Each number is 128 + 32 x the weight over the matrix's rms, rounded and kept within 0 to 255. Layers, rows and columns count from 0. Numbers have three digits each.

# up: layer 2 MLP up, 512x192, rms 0.0719, rows 287-332, columns 0-95
# down: layer 2 MLP down (transposed), 512x192, rms 0.0712, rows 287-332, columns 0-95
# gate: layer 2 MLP gate, 512x192, rms 0.0793, rows 288-333, columns 0-95
up287:083069194195097138132190126126094134121159102164141079111139072138092117132139090140114162168110124102156130113108150051170097100187173124070158061171181159108129121132130152146136163136081162165140152132146153150149095148106177121096136134098117120151148130147073171110098174130125098144
down287:136157117137117108109189127143169057184092118091160120161068198095161203147114135145063110135142143114063137144149146122132166100086152150109140118131137148104131178123085105140146145121121122030114121122112214100100077200158182134110099112126102093153163131149149128116088091089124187143
gate288:156123141108121166157107105141125119096158177162132076162159114126128154146133156151107143156062196123153092152123120152133199182150105072175112093147120105202133189113104100179161135072142127194125088172134094095129152132104140126112125125106180148138121125135152172149165169186079108131
up288:138169149159148114044083124136122110114080137101138122124110150122118091126143119161173145116137176120161157057147158138090057117069154151142123134108113164045134148185184090144140164094112128093146120146130134111098092157090093150140186159147128121127158126099191131109158113121123150138
down288:129095187114122105129134114111160136121102140128109134129164110162124163089144114100099102140160117148103158135125145108146177088110115153148080177089084129131088119136095196161147111091126124065122160116156166140098136125137116103155141172108117111137153143186157097131181146129120147120
gate289:124147172131088115125159157150097094101106129087196142121174148104090117134127052128129141163083137140107118133081124097087107106162108155144069137121131100137134144130108109128103077200080056094143101098088162167145113146128132159115135121203082143135117173107125066095136075136133085135
up289:130046121169135102107091111149108124134078169053092089143118116198120112130118173159156094154116141135123111141151140137125121089119135115150189126096121201144143106128110147139132127098179133117115098146106130137105184073106129130120091189097145171162119120162161126165108104148172156106
down289:089124190106123124091095098138192153128091164092173114095129100121098148133160117090119093081079105145115144130109134168142166157135129137137136103177142175099140090147155186150127131095144091150175100169106129128170138116126128100113121129108168120102122097147085139172125120135199149045
gate290:089137147110071143165161124139177200056186142138118166155069096121173115142147097145099109079137086204117113072152113151114099109099140099109153131091133150102119135159071118162140057127040099132134093097147169079157149108161114120117131134127130154111112161105097055166180128158093121104
up290:107105123152215082158131135122143069150114117107088095101113143107129139103134135182122187089129106124091149117099166127107119102131109156113129079157072151092094119151136106085086162089159141121143117126122090131123129102140131080094166152109207124154175106081152111079141126147107127165
down290:132084160121133062088152127123114113138113150144111143138115112132100172117133093177067138126157092153132163165138182122104108145146141116122158093105122149108141092101186116093120151161191134085123136127104070104118094093090107100105156108094128135139150172137252200122203126157096085175
gate291:150117168207128150134149118144114145116112106176132199120136113147108106116095138109118134192135167100154158174066161161138108133105139169123071122201094152115158157045080051197169127153152112093098152154097155161120096067135123153110120131128081162144104122113089117137132129109087126093
up291:137150173185100125110135104107130132092084094153165152104138125145156135161108181112171154127123169178073126115129113205160085103088123114129099150134110129064149169116103114108129136194149120106151173127170117089059084137134145126132209122147068126114182120139061049099080147136156177092
down291:111124064159119114140152122123190069077077156145160132191137122129116145096147101099102113201133145091156124110135127030117118113151129154163097168129174108143154126137084092161149116120120157064165096119119108139156087170115113128082109156139142096144090169156087143148112184167110115139
gate292:092162105142098102139038142106105171122100078156108069161162114142148118121159147151074136099152160097094110174171111121148052129149092143191202089157147164071129164171125131007131093067166139154117128186087196106069145115201083181130130095088061116100070145108098120159154166113150133129
up292:100209108125140087069074125192111123093109127132120082138135097136114159112146110143128116098062138138156167184142122140118046127099103149127080102125112165130138144181141126115127083094150085152058108018140122139185173145138140128145126157126168087059128163097148140160156135085169153070
down292:135168035114119082131101174115059150066196115162058110146131143167059110113114150131180089108149157180159092093168172196120153126135083116141182131139160198110104109128105100161140135120114134163111121120160088116105156110119075123043109144118156073100105170135116148184170130135178171164
gate293:075109138148076157129133084094105105104142124118149134134162149099145084196069117161094124172121128111122156191130167175063116182102170111117091146133108052162094114116125143119136099113107113146152152105141100158129126185171086136129141105130107129133113148121104100126138151134073130130
up293:142187125099108125131111118097131144168066163124160164143172192131185124109143114114097131106172112154092139145134116155130134120159142193096141129123088139133192162173130079147064114126065094101095091106155099131166124120127148097115129140128113123095119120110089040110153136141112104067
down293:158103077128126130175114154085138123159098100181171127132167106131124182126086136176063106132099156099183165205140108092111132072124110139184136103085170065163099199137119135131139114112113152109166120074168124129150122134129193117148116160128102128063153180155082146161104205124180090113
gate294:149188152130114090112146094118122132099146114088161153088183083156127151154092099205120095118091068106169154156162144136153130137102093098185193095107151139169143102136121095107082099064134067177144109098089138156127142146151148108065134088151187181134138088125150169106146130131098106150
up294:135139136166128159094108096084072133128104154124145149144152083078112143151201115116111179145068124118115159124087158181171093118103151111105180125141113142115134170095134113109185136119113162163114143100134162070107135193142121103136121137041070123181120089159139149121175177116120043108
down294:095109150155127105097121125070118125117061062134089122106144133140145161154103096079173141161112112116151116061109180233132104117111131143100093133115077123118158100137122146106161132092108084146130144121109065126144138144130137033125104116125138079180064151158091094126145140106121125122
gate295:114164116131149113138177169141126163141120169156150090149058149148065108077072143102098151136090065105169104103122131130103162115099103108120093156136143098079141154094157100147116093097046078107164131139162173152167130047142157120156108122161099143068120133092125108119121061152107024138
up295:111107137190108150154147089108145127135142047066177140162097163130118119128128084135142118077148146165136120144129103132156087134103145132071182097144132084156096133134163170167135180161155111106120105138138118132158148133110158111150162071068080126095169095158098083177087164093051138156
down295:113124127102139203136149107105122120125074071140089148115116190162212142124152159185212181106045083154174149118138135153169181144131146073095167075070129146145147117088135116123146139128168124143140093147136162148144144112135149136147170100123158144058113152162116097164110171093123123113
gate296:086159135170103084212096142114141089062118078113138122141125242131114106084124103216114191113120174102103126131168117088078161173099098137133037212082097153204116130135158074136171063139119084142092094120182131080074178112168083182135104079088085101117119200134198108129128122144120070114
up296:090159099045176200112185138149138175123173140194110147095087145089169096136197161089130099156174105220090144122069161157139120158115170187126120103141162159145151147074100122139109197138157149134102084155130171160115101128134165102157051160071070175109176100136049103048137121100123176099
down296:141118255103109176117213079136095137135150099130068142160119111150077078165141142138100124161118111117149149160116142085100164121111141193120089136127135111119158143138108181081127083147091123142110133103088131153147119108095087133129077244114126150132143148109126182083118120127142178132
gate297:110092151105132104051167116114174141116177114066216033109107103149109151105109179138114119105180157133180093057093107108115125089083121130153101131086148158088133148183129151135204088124160141100152113192097188145152164101203126102111151056112088155092117108097113117159184143093145158144
up297:107147108204115104100088129133122176182177142124143124126138128177140070138099106146156198110167070146152065175141121127188154129144162176127191061124126144114141145141090025075143137141132178148113112140076129135148137107083198075134156149074131121108095163108107151027102106102102123123
down297:069102093132185120144104135166118055057144193135186190091098163124112086148113118070097183137103110147133091189059091183179134139181132138092159066140134116118171172123146117137180167112099155073147126116038140179047102133103141084084133167114127116122111158146134136095147161183100104084
gate298:120157148159147096077102092153082120149115177104143127117166047140141149134089134112150104143119163095110079192170128115063168124116137086177168114065149118162168139143166152126152041040113176189121124151143115116114164139153205130111112134159200144156159117080130156171119058123104111130
up298:141073107063029120154120149071143137112089073135124153186117151134141152132107097141167075111136087171163100124106134139133154151141102149154131137164168111096110115100104092098046157144183171122188127068130168157141153141160084066144122097117133163084121157106089159052147089113140168092
down298:109120198120136092148147028108121079142121076111087125186117125166061204116142138118087111101183082129109139082143115140131121155108149143113135107078166113115116136114108129091086119105216126106124103093114123083118073140144101096105149092082106141107071183118179154138110050064143129134
gate299:109139116133143181124118170013130066129131120066066078132147145139084131189142156087176082143103253139081133115072152141099144119119142200179165136064160123144119178132189122186200076137095115141162117166067170140070112137193148148158121034086169130128105107145186101195127171179076131125
up299:120122162129105107145178162163124103216134126120190091084120172129155173116145179075125146126158119161147121131138121042121108114170119093130110151112118151149100130093100154130072186148133118164024151124122106135094111120164146119049140179174076130068130161150111148122107150152100161159
down299:108134190163130103151119146214166186091154156173084173141157118117203090147082087196068148069117091137117163080120075127105059117136098138087181124119193123122083174130082133099145125094145130157124169134170115049148112166140095149113153087093094164111149118169130187170141173122128131128
gate300:137181159170138106135174094119128181110114195137118108096137104106123052073153170069143087102097137130155123128114136171105148187113140134141162133145161105164138104027138150126120163151165101138137095188083126131138104143141159150122108127111082130147134090110157101183098134110107111150
up300:118094147130103107134104132098151093109130116134078120071159081108160144090156137139101121169137095120096086104200092123142040141133120184128106182158157151150144149147170172148101086141154155109121116094128163135103165129138117138105119147156160128115125138129099203113087088099128097132
down300:134177190136107169090123163169075116155155104102153093134158094127157120118111119153094184169113129116073069125105153075155055130151120167115126103121131156116112111119163157188088129061136173147098115125132129137119103109148103089116126069152168141161171166111122209057121069155060154223
gate301:124153109138111089140153146149119128095178123110138115152051215142148151101163108114138120114113165098176128110120159140121147138111167113141085113085093136141145116141133054140115107189101107128104177079077172058122172074144069094100079116151149093159132100083093118140173154142132160141
up301:142154128089118149114131116168187199114121171127140105098097097047110093110083130130142199126170069143132086177121167114156171136098092195100066086101183151113205142121148119196118162062118138069060089159168067119107132138122119113104074147111064120082136133168126099080138091152127088119
down301:120143233108131146114112105162146130164133128134044081096137073137138118108110138193128154159120083123120099117075144127086087102096102120128134102160152100107188072144147137100130174078081153119062158122161089155154078193102091161131170106166080111133105122109179124119137145109072119139
gate302:138178107108088082123102144074118143146127150168162069095172118130114122042073125094075120132109129108118063119150094142158099120117148119108117193106113108167183177119142105086172067116136117159135105183112093064112096159160107154099154168117144148136085120072176105138153100138115126118
up302:105160100132095105177111191113133089065139099108164099117123162143139185182125160165099122112116174140138102145157123146129113126116143134143104135120124100181103147140122107183150115122111087121163129098127087118120075071148081137131149100159176129147125115137156097163160159184143150062
down302:115149000156199067116145153108137121104113107123117125160106159100125108096106163113091117101170197115110163130101165157125146114166138159164097152122087072122121123136123133120142118120121111129157143145147098093123103125154167142143171112157104118168061141175131154165147152191126135103
gate303:094157123067176121078119139118089134097116159119112118181167133130090125050143135115102118173139125179114127140116135107088117117104079166152167113094136151150136172184120110073113085119132099115189102164174129123144149177162158099154151128129128134082092177095117122124085053112116087127
up303:175170152080131153114156132117115139124084149148180136109089106098123137091137149104144141123085057137167076166085144158153140142145064102078089121125166184123195070119130168069138110120132101145112157126093096127154126123124076095151121164178128145120126122137110146074124142172117130108
down303:092132176078137117116159146136115148176077107140125124134093093168101173117142129166071156141119122102128054109135176116111133123132111159081184115128122125170174115096136109072172062132105126096159178098126144138187128187140096112138087118107193136152158140124212137084110101132111074157
gate304:132118150183093095095073103146082125119132170134123125148136170088087143177148088108129140147187090154097162140205151112118157178151099159141118119171161136175143129104061125167160048149133118134107135170104172171075074083046103130118108114163112088170113125046193058214089185216126165114
up304:105082117177156073067130118114144163130143079109124133169119091142108067139102122124123153118050113115170099166144154104168150150064172050121078128079078186074159165137129118080129116110151112120157075114145158069130193130078123137160140167131166095128162109111119149115117142151100151146
down304:119176199110156105146154080137096115141074150143184141167165197129150145129095176153099153149084105104169171103171189160176109141104133129187114156160185111125147166151056118102118076144101077091131150117164146101096130126092148114118091179048152136077141173112081107178132077153147145153
gate305:115161078130127142149090130084158124125136066125161110173111055160068123148153142080097160098097157123126108121114127132114076171094140140110130148126084175092118143138187147144178148058157134106168104165105166151084122130119113193126137101137091062128095156114136159149086161115132175117
up305:111139101113156099130098172180175111099096152114158158113131177147061153113130075115153144117146109150137145136122098160079165077121086148116111131164101141089139114135154080117116082167088105116123157130158124101155092088159133127165103130117112135085163124142106084082102140103118094092
down305:105081054144103108188131059134109037167097133204166112131111078135110134136106122069100118142116162117109132133217134085109128100145149193120150110149136110121145169119121132093134124126122161102129095151110142088101173184167178169125146114130144173110172090130153072108100126107174135119
gate306:151105133105178099109112125140134160125145136133120164123142137121163114133122155101132099131087195125131136151101081129065142099148106128102147143173130078080168137140163135124107174087117103130097168089128096100138109090123177149186113138135118078124176019090130092125110108140126125099
up306:133169113140158077072153064096144148100121160111126120078144146127107111086091145157129099081071132178153082107177164105112118153114058101135128101095078163088151149155133149108109130158148113167163120123121070179138085103169148098149130194147153120129168096152121125105164145135149129125
down306:126141080079142146152101120111123111176147100133174156180111133112143172058110109134101134074179085147133115071107151092142143131125122082142049122159147141136135090078123097086163101109157146207187123143086151133147156136099117086147125109107080152159077111116118090163139105206104146147
gate307:078135122097086137111122155132150157118124117227126118120071116118145086162105184100127101054102117148097063102173135112165085156104122187121104205142093139085104116139177112180180185176139101095075162139090107148120082128116128129149097092149102150151111157067118148079117192140133126141
up307:105094085105117108097128164123110108073166143128131188102165170083059160167134080124161155134094129135178088171133090114168140138109157072104189116108142168177097144147170106133076125108094149133127069179140145090081084113128081158141162082124159146163126124138087134117110120108104129099
down307:140125079130162146135137130125183158085163098178091154122143173099193071119172156155211102117148162157143132140090147156102082110147119067196122064128166086043153064144122075109183112136101126163115094101137084155137171161068114158152120147096153155122151167137148090146109126163093134120
gate308:140110081163192102158150096067166152118094116151112086195073124165103078139149114164121068140129081173124160120107182118079138177154085190145149177148116160135093078103153176121167081079173170161145122151041162067131096139165138153113050150121112161152079151134124245119131186164106082153
up308:120136112143201127065112144080110115192039142107092116107061103066162119083085161085123119117167149141086133148153187187168166114130088107167122132197142190074123128176137101097103114140156159140041115183034146166131098152121146101173119165153104156033158127112114125108112109047137142141
down308:101147252138058092163158101095040143098104166163088095116067160109075202156129128159152020170115177110123162085137163117139142111130180136122120217139110190139109170164105120118099148169129109146144111144199109125130130134088145141120110087140123121128115094136135133141142144102168188146
gate309:125157129145080130141142132092161145129096133150127107149132141152106072123095132132106097113143147112100109173153117086113078158175138125131135142125136126149154155112170106146198126089140121170125157094155124120124144132130132149156133074127135184129142090090165089130141111157119135094
up309:102135210137159120108107140166110151119144171126166091119113105159120142101137118144111166121112154187082110071158154131119134140126082102146181086113166130171160131100135130104143095146130133115130085135109141123082093105152091141069118133138148094185164123093124173107058120148067112120
down309:080143237120124106153128148095150161140142106116174130140124126183101091163098167131105121129120163153113052120183135111113095135176120122125139122086161121139188162116147111158151121119107103153139134108112152146126099089136122161113107073141148134157173117052101142149126133169050166095
gate310:136114117164150088083083146134162117147047115128150095095124105148109120066123153114101165105091115110097102137122109147190129184122138140153147122121157173120098127146073102135105109168172125126145127123170168128119149123156148109106108135091112154130123118072109078114057123128124107122
up310:179072101147143078188124184156084118153139151086161102109130091123108163146078167129100146107110150170170155099061099106105105119185171101129116143139155101153103117083153096103161142124155096102151169141141110102137133137196103103113120150128162054109123141137086115090120133138142123066
down310:134120045145144122131142112094148136074173110149116167108110186098176068099117178175114135115109168141202096097092146116135129144083143112054111143091170128121149122150066102108165117140124082083109099149103158147177162157113111157170111093146136148085108081152119108121115135155104166105
gate311:148132112153145084155107122097133160134137114100153129096089114100102106127100099123099128057084105170137089154141066133103065158108150148119204101111127101125115157091182161146132137082118124126129133132117131098099099182117157129094109131020097118101119125125097163117148103130139139138
up311:191131122161175099158180115165099087133196147125119106145129157162125066196057115116123081111135167099134168130130114178097173123140091046148095119146100054104096105097157101148100187128075125140152189120140118151105091080133107122135084104120133151133098139135154118159114120144158110140
down311:128123117139118101123136114134128102121094073100118160111150150203061088106161131132083185136172109111137155140077142212134070126207134039077155114123134101110196168189119147135074146125102156076143095113150126101157102142150097066126191110123138111090100136124082151170132119171219173109
gate312:090187144068114087158138161192102124132131147132137161121105107156094065110156116090104150157068099180179136136157149136121113143134132131083137122134093115096170070131136152074161138194123084059065133108162097146172145085133085114155067137085118149160158143106111157089113104104133135149
up312:098073141093136138117132115122195133086153183189140147130076125105082109118130129161150194126086074148170077120156131077161139143101120134116172140089117070099113167104124134132130147176065123129167122141170137164124110140159123158082119123116118102110156141163096088173124161114132051172
down312:131104108070138119083110158074154120118170113132061129142126135121117140119099121131112107159164086132091173063095183138101125106174100172140094112146175130083090106091056107134153154122136102122061144095122138158086188142054127117144066114224125095138125131124134134144086103156194106135
gate313:106171112096106107090125187139129108128124132085177086125051159139127160130085102107118149103055122161156155169080137123133117164169133150144123102121125137187145184138113079154129054134090097121082128150069134152134113072172146159149122119157159181108086132103149130111109122181106134176
up313:083155147138114073104147050080080116131158071069142091097129161187162181123135139117141121144113072063204122161108116101161140121172129099099076124084134144069143114139120132092106151143126127075120142115117158097144137078134135159100095147141134052203110129145075146143153091108134148122
down313:168166181131102136133104136161122151160105135098103132117194120129114115089196145123137127102120059072133088121135087161095121118117113146175127115137092125068192109139102145134084156089165143183167138133145132141133141148121070140152180104112128151129111132062043230148160120126145109097
gate314:138142127085111115076075104150111170125158163090089110101135162100129164142175201113143165173177117169143139105130141143113095103104123116204095102126118169113132225146140198162140156128192128110114127129156132074146076155119125137150139091101152115137125117098128114099200118148123105048
up314:171135119169126115138165098128140160123120133133110079085083111178108134071096135153171138145177092084155138173155127125105162141110124171145100091127082065104149116092142116090140156149127139211126096124141161142123165096099064180128106106147138149122074186110191113166150136108151095111
down314:099075090145108156148140122146100119102068157157128159127151169176106142136102129123105085159114140146055142114170148173133156146127182162180189177099141143107140206181140133117118145103093203111113099148166164122085096157141142195103090137195107076089093045178148158103137155139151143102
gate315:123149158146106114133140103121105131116159169147234132114143166143143113102128121196111125125048053168170164128136200105133178092130126107125126085127126106184173089129082091123123032149116114126167077093066107118119147064166153116091090139135114174132111151096111121153172079157105079161
up315:125154145139071147140072160174116153092138164157070168143088120143185141153146096176126147117110149112144141168129078115110139152127088109123136104123190121117147136109156127150041149186116105088134113062187154139153159040107136139133156122133195155072130102154109072115146107149133144106
down315:163111149122153138166106148103076108142159136171160121140125142162133114152206053064148132096159155121091118176127062209160110107097132132121159126097122099084179113097152158112084163130155193130106103106104195129165108097124110133143166116195163144169150107123117077143066157185133126123
gate316:099121118143121127110090115161215155129140152134102147109148137157142151137123131127103153187145100083174096094113120135160103111158153135119110103174096123126164126143081069147110124149146115166089116151136135076112136089167179130136115151099121125186145129148110125111084104113088068118
up316:100113103147128104080155087105125136166103061096154079164099089120165110179059183110097141187184186174087126113179164107103091127119157090115163141084090109113114090096173162139122171147143122043145162116115123162075100137100138110146152130162084119184096110157131118105150172107121175190
down316:169181159125146135150084185120156105091146083128188126103165164111152126089151105138163139103109175141166160199120126083069116120147125175093057168120157121093119179199115123073136151083125147104117174116094118075128134182136184170189147177121114135083076103176168096125154173126160081113
gate317:161127157092186127137132105083178144152143182201218105134082072082166152058133190140102125115141158098166002120153121090159183102144160096139161078098152157138181189104108103120125174098187056145127140120131148143099095057157152151109111128077112119133161149155087124137176071122092039158
up317:055202151149096164096190162097186099111133152139146095135133162161105091160196120118125186134140169145106116131116144125160099143096096175159035127099135128123152117137175102141118137127145233103113147146127134104100116181122135180115141120183084152137118140138214143130123108130088170118
down317:140198131130109095184063092088115157086127182168151140200079097110129123138074116162089106168127127085049089180137132154115156067130156200069113155152142121108123141152131133161181154110119087113128161135174197148150036119126144145111160087110129119143159213108180074084130102167138150147
gate318:126129142094141078148117116106179130141138124130108096121134138165130096101108168112085148130115192077135111166178123137068180165118115199163170150095127152115137146156099161158142140144125158083046057136167139155130125143120129112093082088078076149102121196095154148115080163140152134143
up318:074132138137149148139119150134110096111124118048183160104144119108087154124132160159184093158139163151135135115114166108111123107090073106116154160096168075165126187110109140097165117120117112135141170188135158135079127140113182124143192174142139150044126096173136206141169100135081147084
down318:177096118147099200148068098154141064137184172158112108132140099111144126155167127158137178131137082129124169108102085135156058129140164136126130152178109167187164136155111159093114131150129109126105109132150142121081126102135161116116116130157073159129154120115070122140144049112170176090
gate319:121100158115165126145141114064082191137100174167118152132105051166118147096068118126084135192097172168164093100122153110086163074127133205118194162165099120101179153134108108117171119099086115128177101174133124126102087146132141099099149090086091116164112154137099158180130123120117074138
up319:116117121073125115177129128099139136154096138152155096106139107125099083141106130149137129168110132136172135093121144121180091104149121153144140108193134148145143124100137167112100128102132153152110105146133160161191128131122133150190167140113127082156130090078121143120146145110109158113
down319:072153130095101112165157143132168153125109139155130134075120093103082118168149127184186094115121142123154091110077117147134160117133151128077130180117164123096095125141124156128149129146084157101124135172154100111131134128104114101107180088102118167118138135044093122171124134115126128143
gate320:119162145124141051077070150104138141102134164132122075149107183159108136106166190119105096041120151167160127113115082084101135117140150129172166170075128097167126149096167079155199061091126125132135093140135139129139141085144143142135067121126175154138090137101143130158137119152134130115
up320:073112194146097163145143109164118142139109121115165157091125095133098124139119064182130129138128138160115083123167155114144122177185112134099112056165149165141208129124098152120098125147132110148147133102106140132073096135117071130103122109144118115145214130093140176136137128145061090102
down320:083142255147151102139066099087125102140144135116120120138103118137118102063152125146156132146139121138147099126112085081123188172117112147135168110135088103150168165158158103132146093114077160143143136098093131086132120122145139137129103118133103091130073132078170140126153137158064085072
gate321:085089147149175084119132192156112144113039174141076129152134118105095144076119181126125191134113119154162134064122168117171155148122127105164137121187141082138111129167123166140151155149103142094146130128121128107052090147190091182098130140132077062152143090119111198179147093103142132108
up321:134142120164114115099078115198136132119141131116181132070118127128095132108215154133107109116169142186171126127140071122139107087055077101131139117135171140128148132140105136159106113158182173099131145113143134109103126080129158133132154133134134151109170036102135127099148112122128159119
down321:112110094139094115127138116147103132143136149140134157142144064152141137118181142106142092080172046136133161205155199145128164128108128125107072147157149146172145103158109155109154126134129081105082114085122102094141102088111159131085154098114100136186068172162157128161157134099138077136
gate322:092147173181118139115110137104064117006205103144153033110164155146062056153156107133104089185135128160143136117084097061056123138102182123094116096085147111111130122139114085150150063108062113149164153080094121120164202175155125117099136150154136121134142206100156087189087153149077121108
up322:117180121127151130081093153175100117126081154137165070140152099157100109046126134092150127100161156178143116095039096065142156115150111113105121126083159105093140086114012087126136154110143157202097167186089119103101129121115126071051110144179128115101129126141153118136136142090129134132
down322:090156104034137144069067086132112188085091145171158102131125108159125097156152069170131072155112151145148124142063134064154120122126175090113151175157156097073131109182094139177142148121127143164137162156070170102136186143163140087146125143168127095122125134181172135154103151117092148118
gate323:123091167158152115121104128092109132108062172169069123138149140113053152083175098142128084134159113157112102104170169142156128127112146156155195148206119118167148125088111154144157086126131056145147106097133155087057165129112115120135127087139082123082088170104199178145100112177062155120
up323:104125101148139136121132109123154136085181141165137108132105136098042131114111099137125182104156126199136160118154122129120196143125120149113172164166084091150110147156101134136137146120107110090119159099080104151132121122098110119067111123139128150100124104116142182113080162110135139138
down323:149149078112152156061146105076137115083130055071137107088118111104158115139159065111134134141122119141146145117176105170173144077118153151100093153132109108181152159120169122122177169086133134131116141163119180119120106104133178180177142158125132123166092168139148185213102134117144165172
gate324:132172107159145045177101178115123157110106147144092162125170107149138114060152123180120067115093152146132097199157150128132181183114104131120124152134100112113114171209093094145154124103155112169131103115156108121109094080163142151116076139123131156117122141130181143131130111149157107084
up324:136148134163147065129073115125134127092142100142135050125137163152088151153141119114062147089107123109119137122050147154172129109176151081152163123116150145100116152164135100079164086116172088073134124108161171118113156123133151153108096116110113155075094113080162175131161105153133127144
down324:126112000192128084167110131091111122127082099112131119124143132093107136152119172116142118101092162116128184155161129117106162117117096134133084122132109068104094141168133164201132101111098167107138115093048094139094106091151179153142162179163115117092100120143134100137161166168193148131
gate325:164153133160121108116103148123221160081183169100134105126008123202089114131080158164114154112086130129146124040086101188137133128068103140100141118129101101080122137136086168082178141107084041148078108157150181151171150150115147112103158080138093127116147130123108132126104079169069075116
up325:137125144186191158064080136143173091109086164137128164146145151161134160096132132183116133109168127091173150122104107169155092040094125110126123105171094131118172149089102157084178103091122172179145151093110178121132134152076103158145172142083152150174112137136150115110126090135143113169
down325:128116039111124125074104094115106130111136081157140080142099144145094148108094150072166223171132091119141170171109100148143123143114081162137127067136137126108152134126130117122111191121112116091014189052116074148130119229134109112114060132149081112117120191100157085107132142096107116103
gate326:130121147207211152165115138181133145132104144158151077175107123162136118100169136138123085134164100159166175093102148164064094104195138103121163154163134107132147117086140066148095069108096101123103129050103178095199121082098156075145130109084181094099143094145167069117144118147119160085
up326:091112089159111115126213168091143130105106094175122148142146106132119069171184120158120074187165133087110111092141099131161130186134138135135142113133144032120119141177201035110144151187161106189154115138095125095089147162136086142109159119150181136143167106129167115146105135110099149091
down326:127166037178114117204104169139087114125128092092101139097155120103119129144098136122135132082114117097137159136150140094057168094162121121146082155129111129168038106072169136180107131121139119131170159094129115187112163095106163164148176141143182117101153109088081125115175092160118107104
gate327:127119156173172069111100138128069164139097117155138192116144144103143152114143132158123095126105159136108079168149170123094163154107101131128122116194083138138198187100160153142122094092136131160154140174158137109060134126110117104104121132129097151159077105133124109086135119133152146062
up327:081136084153111119139137148102131136169133132124140133128159104150135115171089145130133126152099168137113131137137159154098134106133140075075156138192142108067148147147096097078161136181156167108133108155108169121084101141176126121192110110163113157102070109119110168123126102088120154112
down327:170160085125137142154129096179139097132167108114123097162121093151156131113177145147142134148176163111139100171098095112137130081094124130131155142139190118129147109137111095135123088179133217093121146117109152204177099091155139129115165133126102102086102098118084137138148149160114140158
gate328:154152095129198084148099175082086105105091139202141127092137075185148071104111097135060113142148169053210165153133125108175101122135200116109127059140160134126143138098146138098175119137191138135156145112097102152140188107117104141135156119123123106071075108098148146132126119135087062115
up328:083163114132115121149165173128109103148171145135167176144119127089099113146180180163159135162113121164104087180136120096130119179058131073162106121096107141066119202085080144124138120125130085140136132172097111116179126081125177127162124183099074132045180129161095176090121096097089208175
down328:156140191160110097153107146066162171081152151154071202084068096106120173141047161085078197073112127143112148171113160104129151169173150113133139128109138147105064148165165103147146134123158161135160140171160144084101143158045049199157093148122117116069100104129103097143038148111176156139
gate329:123111116151077091135141104069175187143122115163123144127185114176134170122159097086108096160138179164119099142150135122099090078163101117124115220084078146105125133109203117104109113123196131084118085109131174153161106102124162169112096104150089079168126151122182124129078112106119119124
up329:082156102118188130168151158144067164073150143048141108107146109136120174142087107074214149115118107197125086122072144098123146149138136075219106141083137200189086111166145150141164177130116081143102110110102135108129112133124063120127069157112212163105117174139128136056138118125130114134
down329:126142072115108135193141165154145149123187136149130125099102174146121110139075091145167176034107141139160111191149068082127030124135159156120117107195193171146079137108097164094197126124132155151090157160108127127130133109094111091120153148138154108084124113028071136114105138162093158118
gate330:119149123091120050094157121159157175145151164124108141144140076137168173155150143116138165136134182124118151170150112109114087144142123145171178147078103080166084132190179072106153131111170153138105096126120124115101048117104157198154165121104112118151138150122192090162107181106129124106
up330:155121142138116149125158154105111140084111151130156120128208082145100086181124069118098105144091117126138118139128072128143144142146139125131105083116210108175159114141181144149116184128109136100115133095122104136156114180135115140172151090149161142105176157159102136183068122149085052131
down330:115157167071153138123136066119145139146077137149062110107097166103103097051088177151162109151128132156120188128138098077125164107116122180096116116089206160075111106108116146064080102147112083098131183148133091122115091112163108069102155120133171100077129181173105148126102140119130151087
gate331:083126084141136135115113155128104154149118068126106138125153100166166109142133099151125105137101150110087117151131112137153126163103140069170121167138123149088145159144136129112132131083147092179137182122156089052071109141127143120149147122131095180111132114119089082099117122126105144156
up331:131140119153152152152154111118191121165165158141094119181135201138089116120112073052107133131140131127126110090112086124189135099140158186124127134150175079120138122091128082140139151179084091093112132192106125172145087093114119122161138138134081090109116114182075133126120142099074099146
down331:140110139136138110071115128118135084141100124170159176174175133118143115116148173135097149078158140115136159178087211112105162151137137080102066073094105173106136144141112117115094135098170110092155143141147127101114100110142157156119150119138120133124109103136121079112190125099101120102
gate332:157161140177101112097108081133157124128116116108121156107116098128114117104134128155086113142124105124124116125149199162151113119145086136101096101155105190098120169114118120098132128096161138142103170061107161184146108140149162159176130050142111143122098122152134086146135123125102136067
up332:142118110101105113138142090119125085203103050065136051129139096169145222162140132133186161182070116104099094156139102142155106166165074144100124163105111152116128088148112143120198149170166166121085156144067167169121091101118145102082126088140096173162132131100136116105177103153151158171
down332:143137097175023155149081138075121123076113095078119121128103111140102164156134158141150116147175118105115125159111170152140107110163150084199182101133099130072147139150155129155114125177140163153177089106126134128164092051101164157129132184165108139084118113128167075134114145103119137100
gate333:128241146135067152122133143094096121102060207195140153098080155120117067106143171123072156115108135140132069108079121122160156095139199205149064114117115121128137169110207149134197127080143097145103127195082178142125141140142155163105093108199122105133111094100118146137112140125154130094